Weights of a small GPT-style language model, trained from scratch on English Wikipedia.
Size: width 96, 2.23M parameters.
Architecture: LayerNorm before each block, biases on query, key and value, untied embeddings, attention and MLP in parallel.
Each number is 500 + 25 x the weight over the matrix's rms, rounded and kept within 0 to 999. Layers, rows and columns count from 0. Numbers have three digits each.

# layer 7 MLP up, 384x96, rms 0.163, rows 107-251, columns 0-95
484483521475462542545517484496490493505537497533500488518514518455489493480489493505466515495461505474479509534511494477477499487547511492466479463507543493504501495470520491533510491524517522487496531494497520483515512532536498475514509498548515498513521448466505490524481517575488508492
519588506498464594519530517481500532459535494471526477533496502483488536467481474483487541484487511481513476506550529500521507486483507462497574470468509496518503495532455524502515486517502502500487481485503489520476539500487507498540504489498473452497535504467470512507500509511504481498
522502530498484561502449516437522547521551529501470546507504512477547499542491474507481440484463513475456475503460516519518528486514471524521488509430511474460538516559478446564480513507507476532516436506464480500502500515468543507517546493512445466527506476523557461477507529540486474529
501523474483503499518522486509503539530511498504503527495479501492508500483493484520450499507519503528497479525485502499488529470500491510506502483515500521521488468484483494530504441474513517519503479514509502474462506456513517490529501535471503511532508491493451459525487512506505495484
529492485523508501476501522466495487488482489530477487477494496476503537509454508526513500523498477509497489504456500506532509485525473508488543478487479458501503492529487505499512504520497506524511502496473499499460501482503532488494513480486497491515538532490509519522486504521493458554
481440541522488509487463491461516501504489496467480536494494477483541486503472506487455525495561473506513425483463481541489526537507502556501527485509486499486520457430514490501519494489511521502501492554497465529517526521514507445523513522556466487519470449520476461514461530522523482523
500477509525503508565514475515478492501500484527516547540482493519456483540509492479500466521473485508470465502454489524550486488505540502498518520478540499440497518489518481518492489488482517521488481490519538510513468511497503487523496495521525439486480498506419479506495512522463510487
507544555481448528504491435465469520486524539540539517471529516436533504506475489526451477495507477465508498510495521539527499471496533488505554499466510511529543540448474465517510512466536509501513500518494500508488457518470532451480517509506481485502458491442525515513497530500509479497
498489508525467523507527487492490483517455501502534533519537451532526500466501469524508513472481485478525494466479494546519529443543490522542508499453530475486520478507481505505465474510564514468493484512484510483513518473488493531490527493488452465477514461505474519525499497533485477540
514489522496485475513467535450485504497512491469484503495487541465473515519499497502497522492522540506468446514528478500505566499484538478493529520491484488506526485479465493516505475502513522544483500530505507519490537463501495491496522529530439478480480490506497522462474503496474499495
482514532509514479501457501462515486534485544537512456518495525476452522543501494487505495545513481523483443486499436505530510529528536525495493515489496480541463494472502442486485462467507516564534473498496530528504542464483530496536490482493464502523501532463490503494473510520514499521
473540525533480507483483502454521553495478519487495520440482486503547547516508489487521489444520489487531486511499516542512520510513517473559500508484488532479510479499500534525547521456509553488464477469510472502514529497485493475503536444518461498494480492479508485471475506483498493481
481465478495503563501522488475494501516511497497531539513507479439500535488462435451503443527503525511518470518415472518537564509532504563505502479467515525487489491513474502511536483510545500490536471461484479474513479526460532546550467522517470486492449485475526466515497519491462493553
517510518502482540484489531454498493495492455475521518505491500444465486513503440488535518470488511500492457494510498499528538501508486538525531476486481526488527468445494500497505519512555522538513514522498495467489533508486481480511560516516457477489508520492476471504508482516509509498
504552538518462528497522503490491554509450494526531490466521525521495518480454535463477489528493483464492522511454524521505478450515561518504500462464522517490512495518499512526504474507536499486497462466497486579483491494503484506530526477491419468454524524484520509532461517543482432529
507488548527474505518507473504496515496499519508511511468542461477568522464514494465470466496474478448534471547482491549527547510470500493499507509497493505475552519523502477471508553472542489498546488521493494477486484458482491486498523507486495490504462483488544492525511514514458474525
482462510484525505552515516488439513495484506493532522459528501487515487501457484470510460487473489506476518510485490592496492524437498514476506501481549511514513455464499511483544504513490504538538530491482489495556529513475533504495518494486490496502549468519484488512468514524517482488
489494502517473487478446503512514527497523509468534487456486532458487520506517521489469492546519525508541495514478501520484538511483468484534493498508493503497480496501499504518484488495510522514532472535517484475487527497475515494483505503492462529474511489550500504531493500497492486513
531456497508476493511468512537487500500483535500546500485540490512538479552490482483470521512485478523471456514475453543515521514502505526493483512463489513470509519466510472516505502497517538509542515523503494499490481453518518468495523512563493474456536461508453492502475485525498492548
486537488496532506526493514448471558435537466466490514447490488518522459499542510499476435482492505465472510557533450526505500504526513492488498503469538502473526501552486487566515528504466493503571478530485488496527488483459487523507508492478483501491507480471546470498516521528473471551
492506519529503559512514495473490526489483507520501509522500469499519484541444482480493501474476477551540510496528533491532516485505491526489528478485543471465513473487475490465540523485544460481527544499534475480535524505496528463520511465556472459477521461528484514484439527495509487510
509460493475505496541477466433532480474488473496515528505424465456491497479488511512469449534536497564524498495516505488549461550517482497506507460521500507488532518492496499469482464536527553537541508508460493513516502498484532514495505517534497437540524459557484453513494532484479485504
460508517479524474518491473515498479511505581489535485476498509492497513500503486500493478490516494507491508490485501493508554492512525507456508521500522462477532458519494468469509496509459465503509509507510557504521508477502490549484527484505500516479461548491491503531517541513476492502
451431492493525534507533520491465466449501483490485528516457471496503491521471467503513490493485488529514476490504489515521507546500511529507490473489526468539501458469493483478513503515496491525558522464500504527533514520489505499521484465573497505502507496469499475496474536516481533459
509525529466461547516546496483509569555477530495528522505512470545526542510481480466487473528552490479521500524482538492521514455530523507500507477458503456469474505533513460519487455501473473464488482539440537539507477475466446503494519459499479479488481509510538496518511532516493500498
506479496509435545470540516465450491527492525506510524481531493507527514496460455473502494487488505447504495543508497503492514536530483510513516468496513480459481553465499480524482480534513510505482526538461505491462525513519525516488531483491498497500525533507481505502509512521511492454
488508534493498515561502464497471520508544520481487485482478497516466517545499490507475471453510516508479506543484495486522499505481521499517499509522536442512461485507507529504533480498483479512515498516507480527484475496493519479516520523561507452497521511465459471490487506498514487486
491521514502523500487508466519481524454460486538509470510485545474500479496474491492494489483472544513490515511518475489522507519526488524495488509484544455526491478497488484466515439471475524485554477479498515486490529510504525535526506454468487495491547517530487497494469527472472494506
476515465524506536501507508487504553463472513512512493444511517468515541515501486471470469481514589474488457495479516501486544504493524521561489494528503504494477503527478539538545489477522500479506482526476478487483496503527512457477522506512485493533519479462492457522448495528521516496
476524480521460477482545501479471477505504547537500509497501486503490515529479481459492509539479502486531499533458515533500492526510508491491524471511482522521491524499455469483506455482528500496570482487518512497453508477471526526524514542490505452497490501525494516505492505515515483498
518489509481528518491491497469464463524541492496504554553499503515465486506541382523517500488489489519488489488501517515489504508478485559518533495471510495504540459502460520486519475490519487535519518455529485538507514537486499490497472465539480468501518482476459487510530495485502523463
467513529491494557480511527476511495509514482488502524502424478532510517518502529474496504479518465478527511482501501545533515517515513517481484499497479512465504509496533506518515539532493501436520479490472482561514514500460479524532547492503421471507430481498540500481458493495474452499
483490514474506524488500499503454527496542488518523522507510499517491501555497466464490459527511540505487523492531499500506519488475518521561451499510504495501541508519512487524499464481523479490471514449497547496507489510491470492477549513524502468496477526446476465539488519503514511472
484498512472475519512487503470496507512478487496544496518485509504525535459460497502513479547489476491551495514533507503521534523540496537515470538478542531487497489479496530450523518452510487536485496491494525539527540515458494530495471458480475496491490491527512479538479518457491459508
505540475535481527510485510499512518510468509467514560484494482486484536514527490497505483504527459492493461519532526496534514537488467505512469478459501502487507516499450493520487486494524510515482465559472453505515517473491529520498499489496417482517515461516473536520497501473512489524
482482538497524494542448471508490494480538466543490537522480485566512514579515467469510503539532487528491452508493501489536493497522517522498480525521513484496474527477478480452468500521492524533508474465492522584493476470497479527516501504517484446518503480506479469498462504508488477561
488526538493463509451465527507507511499519575471515475525524496482492504509448518479460492502489482495514532493511496529481511493511504507467484500510516472504480492527471524501516482488562529527521528549525476501472551453503466506496558494454473499489516432510480532513498528465501489498
460529482469553493532491468484504507511534539499536499498502524456448540514477476518494514516493509513521453540529476472536531475537488495507474448508472478469506520517485499503475469528472513520491444534504540530487461483526473512514516491481478505462478521494491509501522541487436460496
497464512450496514484487528505476467480485533485514532496512515492485461515520501498540515524472525518516462495541479495480503535499501543483487544453506488528509470499504495488525495494490529496528508499482522530527532522456509518490481465511499486452487489484441538507498492525485511472
450511541474529510460472548523495525456477536510501479513522505461492486506501535490477462506480511520503440519530458480509530497507467506549516499532521533456508491452513507535495484505513534462517495523469510512497498482494547474505494511488509511488455485469478483510500509500488497531
495511484469476510470492499430460518478506458444516495502488544518556477503488477481467526496526479470446490512508517530513527467479531553488517492502516506476517525496486514512504532514524475494486521499520512527485518493490517498518516484530466478481525484497538547534506515503492465528
490480518452517530511449531460471499503522516472505488530508486528545469545506471468506462480511515503497525523464478477474480511524523551535504470510526509483491499508512503466518551482507557497508524516527485483486497500479558473511502490514491521494450480500459477508496518518468487522
499514535465454546527494503539530532509551474469513473525517511491511495502482474456468521544527480515476471529531474539486494463517502477486509474472495533489516457462508518471501457509524536496480550488516514528481565485502505474471553466499473478518557496488520535530497496521482515544
461490503509516522510505542476511477457521492445491468517521505507523497503430493451484548512543471498474489530529519510521554510501531506462485464464514518507526492435514512452508487522479514475505487482498511537525551523444506509496486488504515492486523494470495533549461528496514498495
486563489517500513498520512508474517477494513469502517495521520508503541487461463491497531485512499473510465503519477512481517477535451488463504502478516470498504538497497498493493526543469533499524473458451520504482516489498507552506502452480516499499497513501528515531492542494433488495
467509522464521491534541494508490505467537506499468545528498503520516499501492516485470508536493510557520527512478459476480486524489483494461495481506531485495501508488492530486486508498497562529540505503517522509520518501508494492513458540503494482522466518466461485486446512500475479513
508500505531481524500503527485546513469488488488485501508483491487511533543527491491518516496484495516560487505509502502535539524493500564551515481474489470443499464499508496428472532488516502515546481516479472529456475480504498474511563523540451515476504497483465498488478511474485493535
485517503441477531540488499458534526478464523467507485473457447501524552514518511451514484493546491514546445506511477542510519530551513525510500510487509480484486482499465478520489508521532489479518477531487465548525544506445520486514544474479464489468452475495518519518479525522515461483
431487538456491495497514504469516485461492517492491480510512516464514517462507477513512500534493470491533472488514484500493523505559528543495491453466508523473513525481542492523505509497511512489513458487499523549485514513500558509520478514496516497531464495475521503500517520512473492485
497552487501487475492498506484442498509500540489507482497501489524497456529486475469508525527506487512536494539529480491509507529517487537505515457500538487497480504468474495531494480505511486508508491501465490510474526507489539559502535519503502443477502481501514507533468512491507484500
497559524462502550495508485500516481477523502509496538521471527486528496519516494483444510494505514512488491506512516521466522477515513505484526490496547488472538493486518549476494479541526491497471482516456490507502474472461503499509521500515497458460525440490495499556480498486494476542
499468477490496491504495470501508511500478539482475520478505486461481515499517456496540436500508494521489509528474460554545484542487551547526536492500501519479493530545512489471567493527484536478513468466495492489502499524491517513500480489507498486475446481482534471527454524497476501511
485534497551456489511498519523477463509531478534558497528526506527510474561506481506481508506472489481476466513532488498484492509549476512491490496492544540494524477495481473521535483479540531494488515506506464511455495488515502474526537480495499484483518450461460441541483487544498463519
439490535494486464541484525479532492489490487491512497524474482523520500461472489486497508509506481489497482528529487493489540500517493515501545471496497519503556481524518511507512462491551497465530481460502505534486528510467466549525493486475455511523513516517529494581439500518485466553
459514486473503481536504507465543535498493494496509505512489478479504499515466511488490527511533501496489489491502500512507519491521520534477497465530474501447518528480527503483495462482531472498487499495526504518486519472484528486518499496506522525498481493483499487518463530508509503530
515516571479479534569490509472456515494552509490493444526498490501511504564537473492472477508497494470488473481506465542535508492502462502520507508486488517503517447496470499515495486503542567474504523501456497526520515482519507499504513463537481468467524473504471528499499493538480503528
508475534449491511534504521534501487452493472483544496502478493478466530497491452485485515489521531478499490540496515503489484469530491500527518481463526480482497464484446516493498501489513540502494537532473525517521520466541496485496512528504461520496551469500513457514502514504455460485
515505481502504514517469529436510527474472484516505502516525457482528498525486494513510546492490557528526489482473541499494510505505482515566485525476539477511525482496477502446480507508526520501500501524490458542503494506499501504498511478514458478494477471540452485489462501479511488510
493531532463506486583469527506533533508500554478513514499492514477477520529520468496470465470472490505532453504493513491490488470508501491484548507496509500472553505549530501518512494512507522510550482508453481514494505485509522483495510493555460495506449504541505452476520507515485494506
506481519477505500501486501520478502474491511507493556458505494508483514510498513508498487512489526498490462515463499500477502538522485513506475462488524489538540488481455457519487475524511534483530483536477518541520498518429532524509487497495508495491524500486527458504507495515515496487
509506470517483530496527493482497563525460534504505495439503465470544501513470448493500473522509467473491502526492523497532518495466561511508516495495489485460500503538513476489503484536516489508506437449482537501513507494528544509528499510505438462506502535466503517491513509483495487502
477555521494450517510500478498510525520511535517518480476493488456524546486505500506482488504456475500469479526499517470507484552527524484459474481492519491520525533518497492501526470498540499500519494468512524483455480427526509544521554533487483462502488477500507497504512494536458444546
506501547453502492499498494517475494524515513486532523492509512476510471510509474479510522532497491435546508524494484468503537504476470503495509516486524499500476454500479492482513464499464523476505510484484517504514545457521495501492513491484470508486572513472478542525510495527467491505
513521476493463553470446513487504504505504522455508486510520546463518493501515510481419517465518527504520519521475525522515524500471501511474488499499498511495514507511531504488485512527523491489525491509484484485456497479504500528558533510476492458536481462471502547541508524502476472480
509537485486507507513545493459464470504514496533520521488504439519496526513515479488496499491490498507511497523487516514499534495468497545501528466473490460518503498500487503529506436519529480524503491497486496527459465478489502476507534528532531449547502502490496512499468487488519510503
496494482490496498490514507526483487491501542483495535487504489500493488556499508530517484502501485491551488513501482509498493499488498539476457493453500482548500493492481473462483498510495525514538507522533532532516521497479523509491488443508484466521513515530476504520474479542495487491
506482498495483506484478498495489526496501463503464521469468462529524548522442491528509459529476545517541494545503503502553504500520479525521500499479493489510503489470479541485541521476480486470497456520503505531488505534489522493503481462522510492556496483486459488493495515524501475504
474523493496505531481510484487528522482522502500487554480477505502553496477459468518476486450477499530484518493476500510528473505480506505480526515482514468484500477526537509518517525524543541446534501474502469523522483507502488490479481484530466521516545457513502509498465530465504463464
503547516535469525505474515472495516496541495529496509489487527504467504526520441510491513513466502481500442490510513513490568492471540512500582509483508532475510460497474466525464472518491519524539506533489477500441507480499508488522515510535479443479481512523486481526536522499487510486
502511488525446525432477511518477552485498525460498544444497517480560557510466484527483485500513497473499523499507543545517512503458505461513534495466503474489490480540489496518535485460534515527514512541486498486506495506510559507509527484479514461503510482462488447488472521492511466503
472513561480471537525474523502501541506508503487538545488488534447521524509499476487497575478529450515529439542508508510531480530548514462498472490508488533478507479501474454546537478488511542509520552510455476488525528458493505453489507474455475446525513470467501515485474515517520492507
463497492510516468448518554462457512498480563533542470442498473474536547489498522472508455489478492501545515502487488529541537476481507531547529469504486483459464502433470501495511458514530512498501488497490497529509561499480522497516491518491484458515519499485491515509482535537513502515
520485546478494557495498493516505551470470494471511508488470470464542504507524516526515472465544511514533462510461491504497528525522533489515497500459464507485532476486513506503535531496518518519474494549487462537511513493469517477533506451518465473510473503491500523524465500515481481509
479526489500468484485472499477492537513466536500532504491487467517499540498504504493525515555476526473541497519497498504528508507505509560501498456491499486463513500518487454498501479467499498509498488528488483496480554468456547516533535497514522499511456521487483487480457494488499510489
494478496497536485479518517521485485501552506485485523525529497533492474532514503434485514550492486484509488498503487526525483485483492495488476467512537477493503484470476472517473461488477500490539539538517530508486499506482492485519466504523489498510531503483520525542496520525472436502
508507452503522522512531525480483474495493517538513536528555479522547473529515483478522468484465501505516489453503499486510529489502499560476506527470539451503482492465508513472494521487502493521495503456514551514501480511497522494506496474529446499504508472476481493493466539510470522500
479484541491503525524479520488512551516507499508534507524479520465479524487471463494465510517516502459471512479453475519516490464486493533496511458497501497463493503540525453526487508541482484475521538459483517512520551472450491515556514457479540508549516480494527530501470548523465486517
526530496541467504489461499502484534528492523463531503483517488520494516543511476430484494485454484450480464508490496523516512490451470541551474477456460490517528516524479490506512493475487528503492466505486507483510519497509513502509578502552462472514529473501505473531465521546448496481
494532545523490536529487488450499484494536538494520490459541512486506482501455527508479483483524462470548510526502487521553531481524543504509570490486486538495464533502485485470508478512501564514518508486454480481452502480482511456484493484489451483503485524516487551511486499528505486533
520507494513488501508477481488500483535482512566539497494478459477489527497488475497525492520451469485530470538527485519516537490519520529478502447492502449479496528524519498479462470489501503510507458461469511488456507496506534541540537498502485473533500524502506515489482539493456507510
470517490515497517493488503512488487504491510511507520484458502468451498530441492519501492495499501523487494514483499488545486542528497507527476463487473507499466517460490479453512488517501545521563457513490524533475488471524510516535504503529514509493526533465533490508453540497485507494
507478527468446502482488498509486508475487541473476498540486471449501481540525507455515491527510510459502489514481489507491493553504485500517506492480511483535494495479497460528477522485473486561522484515461518527495525506476550486524543519510492463514476482489507518494520503507498497489
469514505492479480494499501482463547526492472488519505472443507469463524530525464504508485480520513459519462500511489535541511521556492497518486555503500490478532539497482490483496479474506497496506475526466499543487547501501523529536501490493469493535487501497478510496447535507515486494
488481516489523493517508480506515469492467502495461539488474487545491516530491492490541526467497496498535529475498483516504519527512476521531501494484527454497520469480479449518484500471481508486522512510487495548487534486497519501518523491525499486495496488486468537503509484512477515536
482537475488482487481503493450506483532487475496525535505489499492473524496505501485502500483478488486517451489473488489481505520539494503468479523471513506531502492519489511486503483511520480494476478518506559467500517491534496527501505521488477467491524508497510440523511561510452455506
514461459513511493551500537457509515486488529497543508502509459474516541547546446481513469468495516491478493508468465508483529519508514529497510473497487486510493492524509507517525441498473526486512489512486532505474521447491487497470533520546453470548493518516526465515486502506487460530
447494526485503467532427580496498510477538534460512469529508549473492520526513515492478497502541487469462492546464472477508490483552483509557523484473475512476493530526445489494464499502525541500550507493523528515466467510520554475498501512499479528491479503498471495488493532488472503543
526475549487474556497537501458482508488531483500485482458531481493524508451495492457475510503509514509468490506499470583531477497501521526497529502465519501468518476502525518493534491507493525487499520447503503509501486514479466507496507471504495498507489469468511493510505517520472505521
496460526512484478477494517494511505520508528507465466483517459508539470524503492496475461552526474529493519539518478485503509504466491496512495500479514481519510550497513478523489503477528512492541504482523494495489468464480506515496528516556505490488506473508485459487495503507487463529
463490490497461488481472482548495515493487517524505500420541484506504512474510494491453502491561515518492466552485489559508532518502509557476506481500518511491481493455505445507520542510546492509522513555492487510503507526468457468511542500489479477508469463493511501543486533493508485517
462471483506540538534506458482527489520500477516475537524467466576521495500486506505515472507479493535497489495459471493561468480505542473500504493495495525506505488487482511500522520493523526510528459492529504523505514502492518447489489504511519485497462486499487465528508507486501491512
499484460495467517460484489483474529494478507523499507473499478465516481495492491497524447541491464507538546521482494511496528473506532504505504530509516434483504481493468464516525497537490549494477501555505508513491528501512478481493509488529487446519511467539521487532495499521503478538
465450520480539507490485519506470467503552526508494515524505459527527495534528521447506509500478501563525497467519506535503544525487523518493523486460484464495510467462533507490500499477530499476503506488514521498484483508486482457463519488529498467498484477523461495493478516513492503506
486490525454473503498488508498476479500525523481522499507489528507531482492487469470532497528495463462464496513515499566518496525491509476484480513529523531521537512505519479476500529532492492508563503517471518480470485505454515524539472528485475507497492462489512525483481520516508477471
478488493518497463521512514470503544484495482523512496516517484468528564486492429494471496481497481466464476529501508563550537498495497513498487534494481550488527572487512533535504506511524531502512479502479496522506491501463495479465508497553501487467514501480480467506443486500509485535
483496481490508509519486503516541507518504518544512515479499490519524520513522523511464477519538471543461447506495485501498477532499469480485487493483495464525512494488525497491514485545521485467489505512498501496478495464490503501501526527572479513520501459511497444513461498529491498483
520498499486451542455494513474487551503506512483451492497464508508542482552532517494482497498503527464496474479461519520500493484499539530475491472471498437500519499508494503532502507489503531506508503522529511526508537494472489418511529474497461475506507483505484537524416494535473516505
463499531523522447515461522488516536453498527485516505499499506489524548498469508516494494500510501528509495551470481490505480487486498507528553495452459478542486519528509477519529437512498573475527496498498528518492553517456523491469475491485498495466520435505497512495509517486463498479
507479464479440502524484489504490490500480521529506506507523453510496501508474509510519516526486474513543511499496517491513484524503472544521472477480496491516504521517509464502516490456538478534491507488486464511446522489466504517543555476496463457500481499491492532511517513517498517503
493542541499512552522507460542493508483546527500486513521513519484519487482471501475509526514474517497506487496459490493527487496530539491489492507523505547492503481534498494500515500501484491506523493452504502494505497492489461535487482476467457493469489518449509481522465507468485494461
499508506491465524499491527437511504474500502503508485506493506509499566482502508520502476522518514488486443504501490478497565505488545497519521472459514493516489493502499523475519508512497492544499485494462460538467551510466507526513511465468473473511475471478492486512518499493507525491
506493508447524520521510488482502489517525498506480558490510528473474459481527454445490533537490511518492460502469506480509542508502549482507525510458527536487487461448487485514492493518530523531499531465503489508518471480514474485490458469520509496467492514565506471534500496512496511493
498503498474478543530466486451502486461517490433481557495495520497486479498464502460487502474501495532501495505482512517520523526485496516502482498494509498459535504437509519498521555516517539523471499521514445525511515504481486491509525506530482456519507443537513527528461522490513474543
500483485489504486531489507479500507499500531523545492489510481493490514538515523509481509578471471506535509502516525548493490489491492520541472488478494482489515512459477482511503504486485508479500477524518530494446484480503550477525455499493516459477489503525478497484520533533457453516
518515535485479524516500514476466506501527498468518486490500475516492515506504411512495490517475524485527510486531502466512507471478525506514505452460490501510475471511471500496514512505553523496485518513494484532502525493515516511531543549523487479506556486482458485529518497520498475484
474497482507492510503531515468500488460498471502521480472495501468497486505505462470489516537553495541512504541529520515483481555500517540510516454522498461487508499515503511443506496494482559539509483508501534496464553438505536491492551504518510447570509499550490469510471505470451473529
488511553476504521477465525444500491515472533530512468467525490497516520551488531482472562526510496485493462506513522495514528549503517506476476491469509484484503523517469482509519501496516495469452523492487486519496536478462515478515539471493506462502455509458525526529447514510502519473
425540497478477512506488472470491538455516537519541495473530497467479557502496486486538466495499469491579494494473491515543536494543530523531477534456480476462469533469463470457510490533487514515523471510490533481466488536529517525528460453534437478525504497508513497482509571477512493521
505479494512522519500506501505478501495508504477510562495505508534485470530510479492487489474543507510539458536504498502487483496542513479492494489490527484503534502463516508494504480562514558515523484499504539512521479495483521523511513498512506497528513436498433502505481491508489407463
517492524484518505459505465460532498484490533479478487488480525451535519518495488522506530472538509509518519546491498503503497490560511479481519461505499523458542495476476514498522529475511508498489478517510490489521535465526505509497524496482430470489519467471485500525459502529490466519
511505480478482492481514423483506537494458486509500529494496493547489526481522481506488500467553497480503511507490504497516475478518499509500545460473498470459493511529512504510516480502480497492506465490528532490513479498510484512508507481512509499543518459523486514505492540498490489556
483473492523475495492502507474511533518483498481521483506522519458516522502452490465482507549520462513477435505523479479519497479536574485451514480514541508462520520495509479531513473465558510486525468506487502473514496484474535541530482529515516471477496517489534440518514515515482482518
454488489468497503482458519506531508458519520481481470496450493462541499496508510494501467498538513510529481500501495490513485520508502512498534486478489512484509517484488525474515538471526511488497482531527499556546500510497495490482497479497507501497489434551491458504478543504466488560
475481525454536498544460498472500486480517497517514535512523518474502502487487450492491463535502529511481521538474484506544542497554464522509505497497506522485534543497491527480519452517443520497487484503423536479543511475491504518496467507504491488528452502512491460481502505512425491554
490463520459472515474511503466534507487475517509503524500496492491485518484476505494460477519515507506517473457495472548499510533508519546514522459462500455518509488516467534477536483471517479478498537509487502532510520499475520510552531454547498436503515473523476497564478504536482481508
502492546491520504487474493495546528505483464492499491468514513510475504522442490498469508495516494524453487518471486532507468494530494524481553513473485525504487454503452471499513503536517592483539477552498535484515491444504491490458490517546514512507532460519492511508483521539456493458
492496522527518532479484479498529520493504525516464526445469506447514485494500482471486511509519481493505493512494461499520466526489493486517522502504501501471487478535521503521551484488490503493547494483527446528538547504482489490479520521535495529525496513460529432507511503472481473514
468487487463432528478503498528491518470488487520511520451472496467564519520494506469506456503472504504550512523479496528551515508520533517550469467474472478466482505440465486467487509496504527522522485512466537511528495512479467467520503472499506472490567523486492489504476559481511496519
484464516459510505545510459491521499464491488481512519480499500503510490438474473503491474518535517532497487496506498480511486516496469523507508500458515536484508465490469544468533497534526522496504538486507513495518505484490486526518490450538491483494533488523504466549522504539449485526
501469505485495493468479522516507478451476504483500521514486502507526466520486490470517510552522497578515514469498504524502474514515538530506509525459545516498475500483508461489481515465527493495475479488483510534501559529468518482489519478510502482508511493491512520549478502531464507497
512508499488509506503432522533497517529497576489547480474491541492511534508495512517432494511480470502496471493484474531500515483508544501468564502490513519489477492460487467522502508490560515503547485478477509487544546517489499440538520466493487485485507500498493518548488508524506452532
484469521519469505500478483500543518511466468514524540482471468489474532499504472486508496524537495539516497537522483482520533533530470488509470504526484476512483514475502464480504509484493513511514501519482516500513502503509527495501480517503473476530472521508542503495501517478488496498
491484487476473503483503484493501553482479545464484478486514511448504516481470489495501486487462510505505473527488530507490494484520504476529523506531516560517504469515513468515524465503533532501520468495444506512527536503461494522488495514500457459495506492538495452532505494505497498499
492552488529486466498527485547518523503474536503516467515514461475490518509445476517485517551498480496521508516473510467556518519551510448488518533488521506496464492551504473439497486500507514499537479495499507507500522482482495539486476490493487456523516506471482475508469539487458494496
492474505459476511532489530524454513505525542490469488519490510526522486510530496484471500450512510479509455524506486501465526504467497507517512516422547488513526508509475517510481504500541491483566551524511498534510543541499481445500531505540477485474507470534490497524471491538508474514
480476559460493490548515506536508496490466512497462471476487515489499527512509484501490506485511482486506486514451486514521564512535487486487510522486470467518477518512528515481494506506491518480541498506467518484509483498505496457477537483503499509511520487494466517510515513522454480563
483547514518489498470459513492489498519507529486511507454490520473481515530513509465474504489536487469500448516545508551492500473533502514508470515464498500468486473484421477558499525514502480519514472517492515465494544478484499494523477510485462498506519478466517501547514529519500503528
512498515510532520479497493507519500474535504442523580457475448511514483499489460520507489528451496523543478525497502571531533501484501496473535491478519505503524522488499485477521545529485494529570493475464506498485496521442505543507473507517464495497466470525491510516532517497476419497
489534515521465500476472518523526553478467532490484477464510508479520515525512495450462515478524555501489508449489521515479503486525514477464501506482542485464541523527487516504473507510527491458523522503505481512482505479472481489515511494509443476472540500513490483548444517496491508517
469519497507502518495529487508459483521559493506491527504510500528515490523496470481501466508499490568557495472530475533495483485510538528475466504503505470514524466482482477531487523483507514526517497464525518490451474477489529532499485507550456508530455509523515475498473523523472503482
465484499489444494516499500486518539508474518513571524513446501495511540483456489512502485477510496485530492497518539520461479492498527543542465478498529470450492511502443467542510511493494511505515494564413479524475533510519521477505503507558481459476492479498503479513506510516501504518
488515512520517505470448496464535489474529494497513503504506501466524524493471516436512533511536466553470464491474499546511491535512529497464518470506463538512505511471453476499541456523481530498510444494455526537508535507507509515488491495442503439476503519497511522524492546526490455533
486536478471498510498535514493505520464427530502532493485488498491550554476475482514471473524526501515520506527473480534507458483522473510464513433485522489451506499503498526492497511523494465520518479511476502518498552530488559482525507439494493494533522495497523480523459506492489516476
511521526496478518477499502484527450527484474493502540506524528457484524472506465492474481505493499469487482588483491522524489552493464489508518463450509530479533449497457499537532495557513502498545473482479487502509533480490505476523469503486494490517483496472520502508489516502502475517
479501530481490524467430518504477507447534468432474523485518479504530500491506435524464522505481521494461499508497473523482498540502525486512534509481525516496503493523504477466485470488488545483527523548484501506505494511532474489517520500526517516519566474518454438516525523507497515513
503526537455506516441503485519535501517528508474517499518520531507477497536515458518472553504507483499545489505502456491475487497505539499482515511508539510507485502521478472487520463497552543494511470495505534488484500427475525508475520502497498488502517486519504474537504492521487458497
491511551508447521497465516460527517491482518497541503515485503465508497535481480485503523527500518518441475500509454506510492565494515508512499502488513472509515494557501532501519457488512467507498471546461460537493546487456439518465543509493462507534521487442504499527472525502487531491
501490504525483495475507511482464477507470512489510524499533518533511512492486485463492549528481491490511459507458456526491505473540484520526519432503518484514549514501480495536492491504532504513500479476490528491468520494498528533495528526489497486487467512511504434522475537513480490494
493497496487495471500475489514487491528496486490488532492513504505468517504511512512436505529531498482477512497482484512495496485510520533520483470488478482502523470533472466517527468508513524516540508549537513481449543477500525502494484516497508521480485515479431468497498515499500483540
498496502494490551509442507490522496499467471520476499508484523492524485505472492502449537511515484495501478531445465476514508492534511506483524526485530513519513528506528497483492521496540529485502522476467517496495505510508528448492553483526509497475499467531539516501518502493482448513
469489497542511505543457479550529546502501473500540503532479506493519489519477510446477492553484486515537492488486476465499502493525497494494514508507497493488525527455506486492487515527506521526503495507476494466455449441522534537532491504490482528530453497516494500500499567485470488495
491494505486485514437505460475524483497536495496453499476493463493512515536461506504482471552507508538505480520486500553515482544509524523485519513473456529518506508497524530471571490480494534470550459505488492530519499496462516524506509455557477452473513499518473479536465494489511487557
501512527481466520494517516508517491511511513529480500514476545501488483551517450516506490492515507495479492493510479497493513488511481538494520497474540517505578492525473488504513472517521475509514509540505507521471509459518534461473495530511483493485499484500516430491509494513485484527
498529556525501549526497499474508566484487534480537487491473454524527493561462468471513463467531470546506459510462499492540514528517519516519490489468464496489529469487446517497525500480498525521526467530452483544493521464511471508464510504534453486508469503488472511472496567511487497486
516535497489511511497493452496479464525511511509531526526540458527529473518527475487518501503498494498487510517491465499514516490524502514482495523475565495487531536507457475509528517526538504469492425446530480486459517492497562509506525502507480490495461447493465488541491502551498485522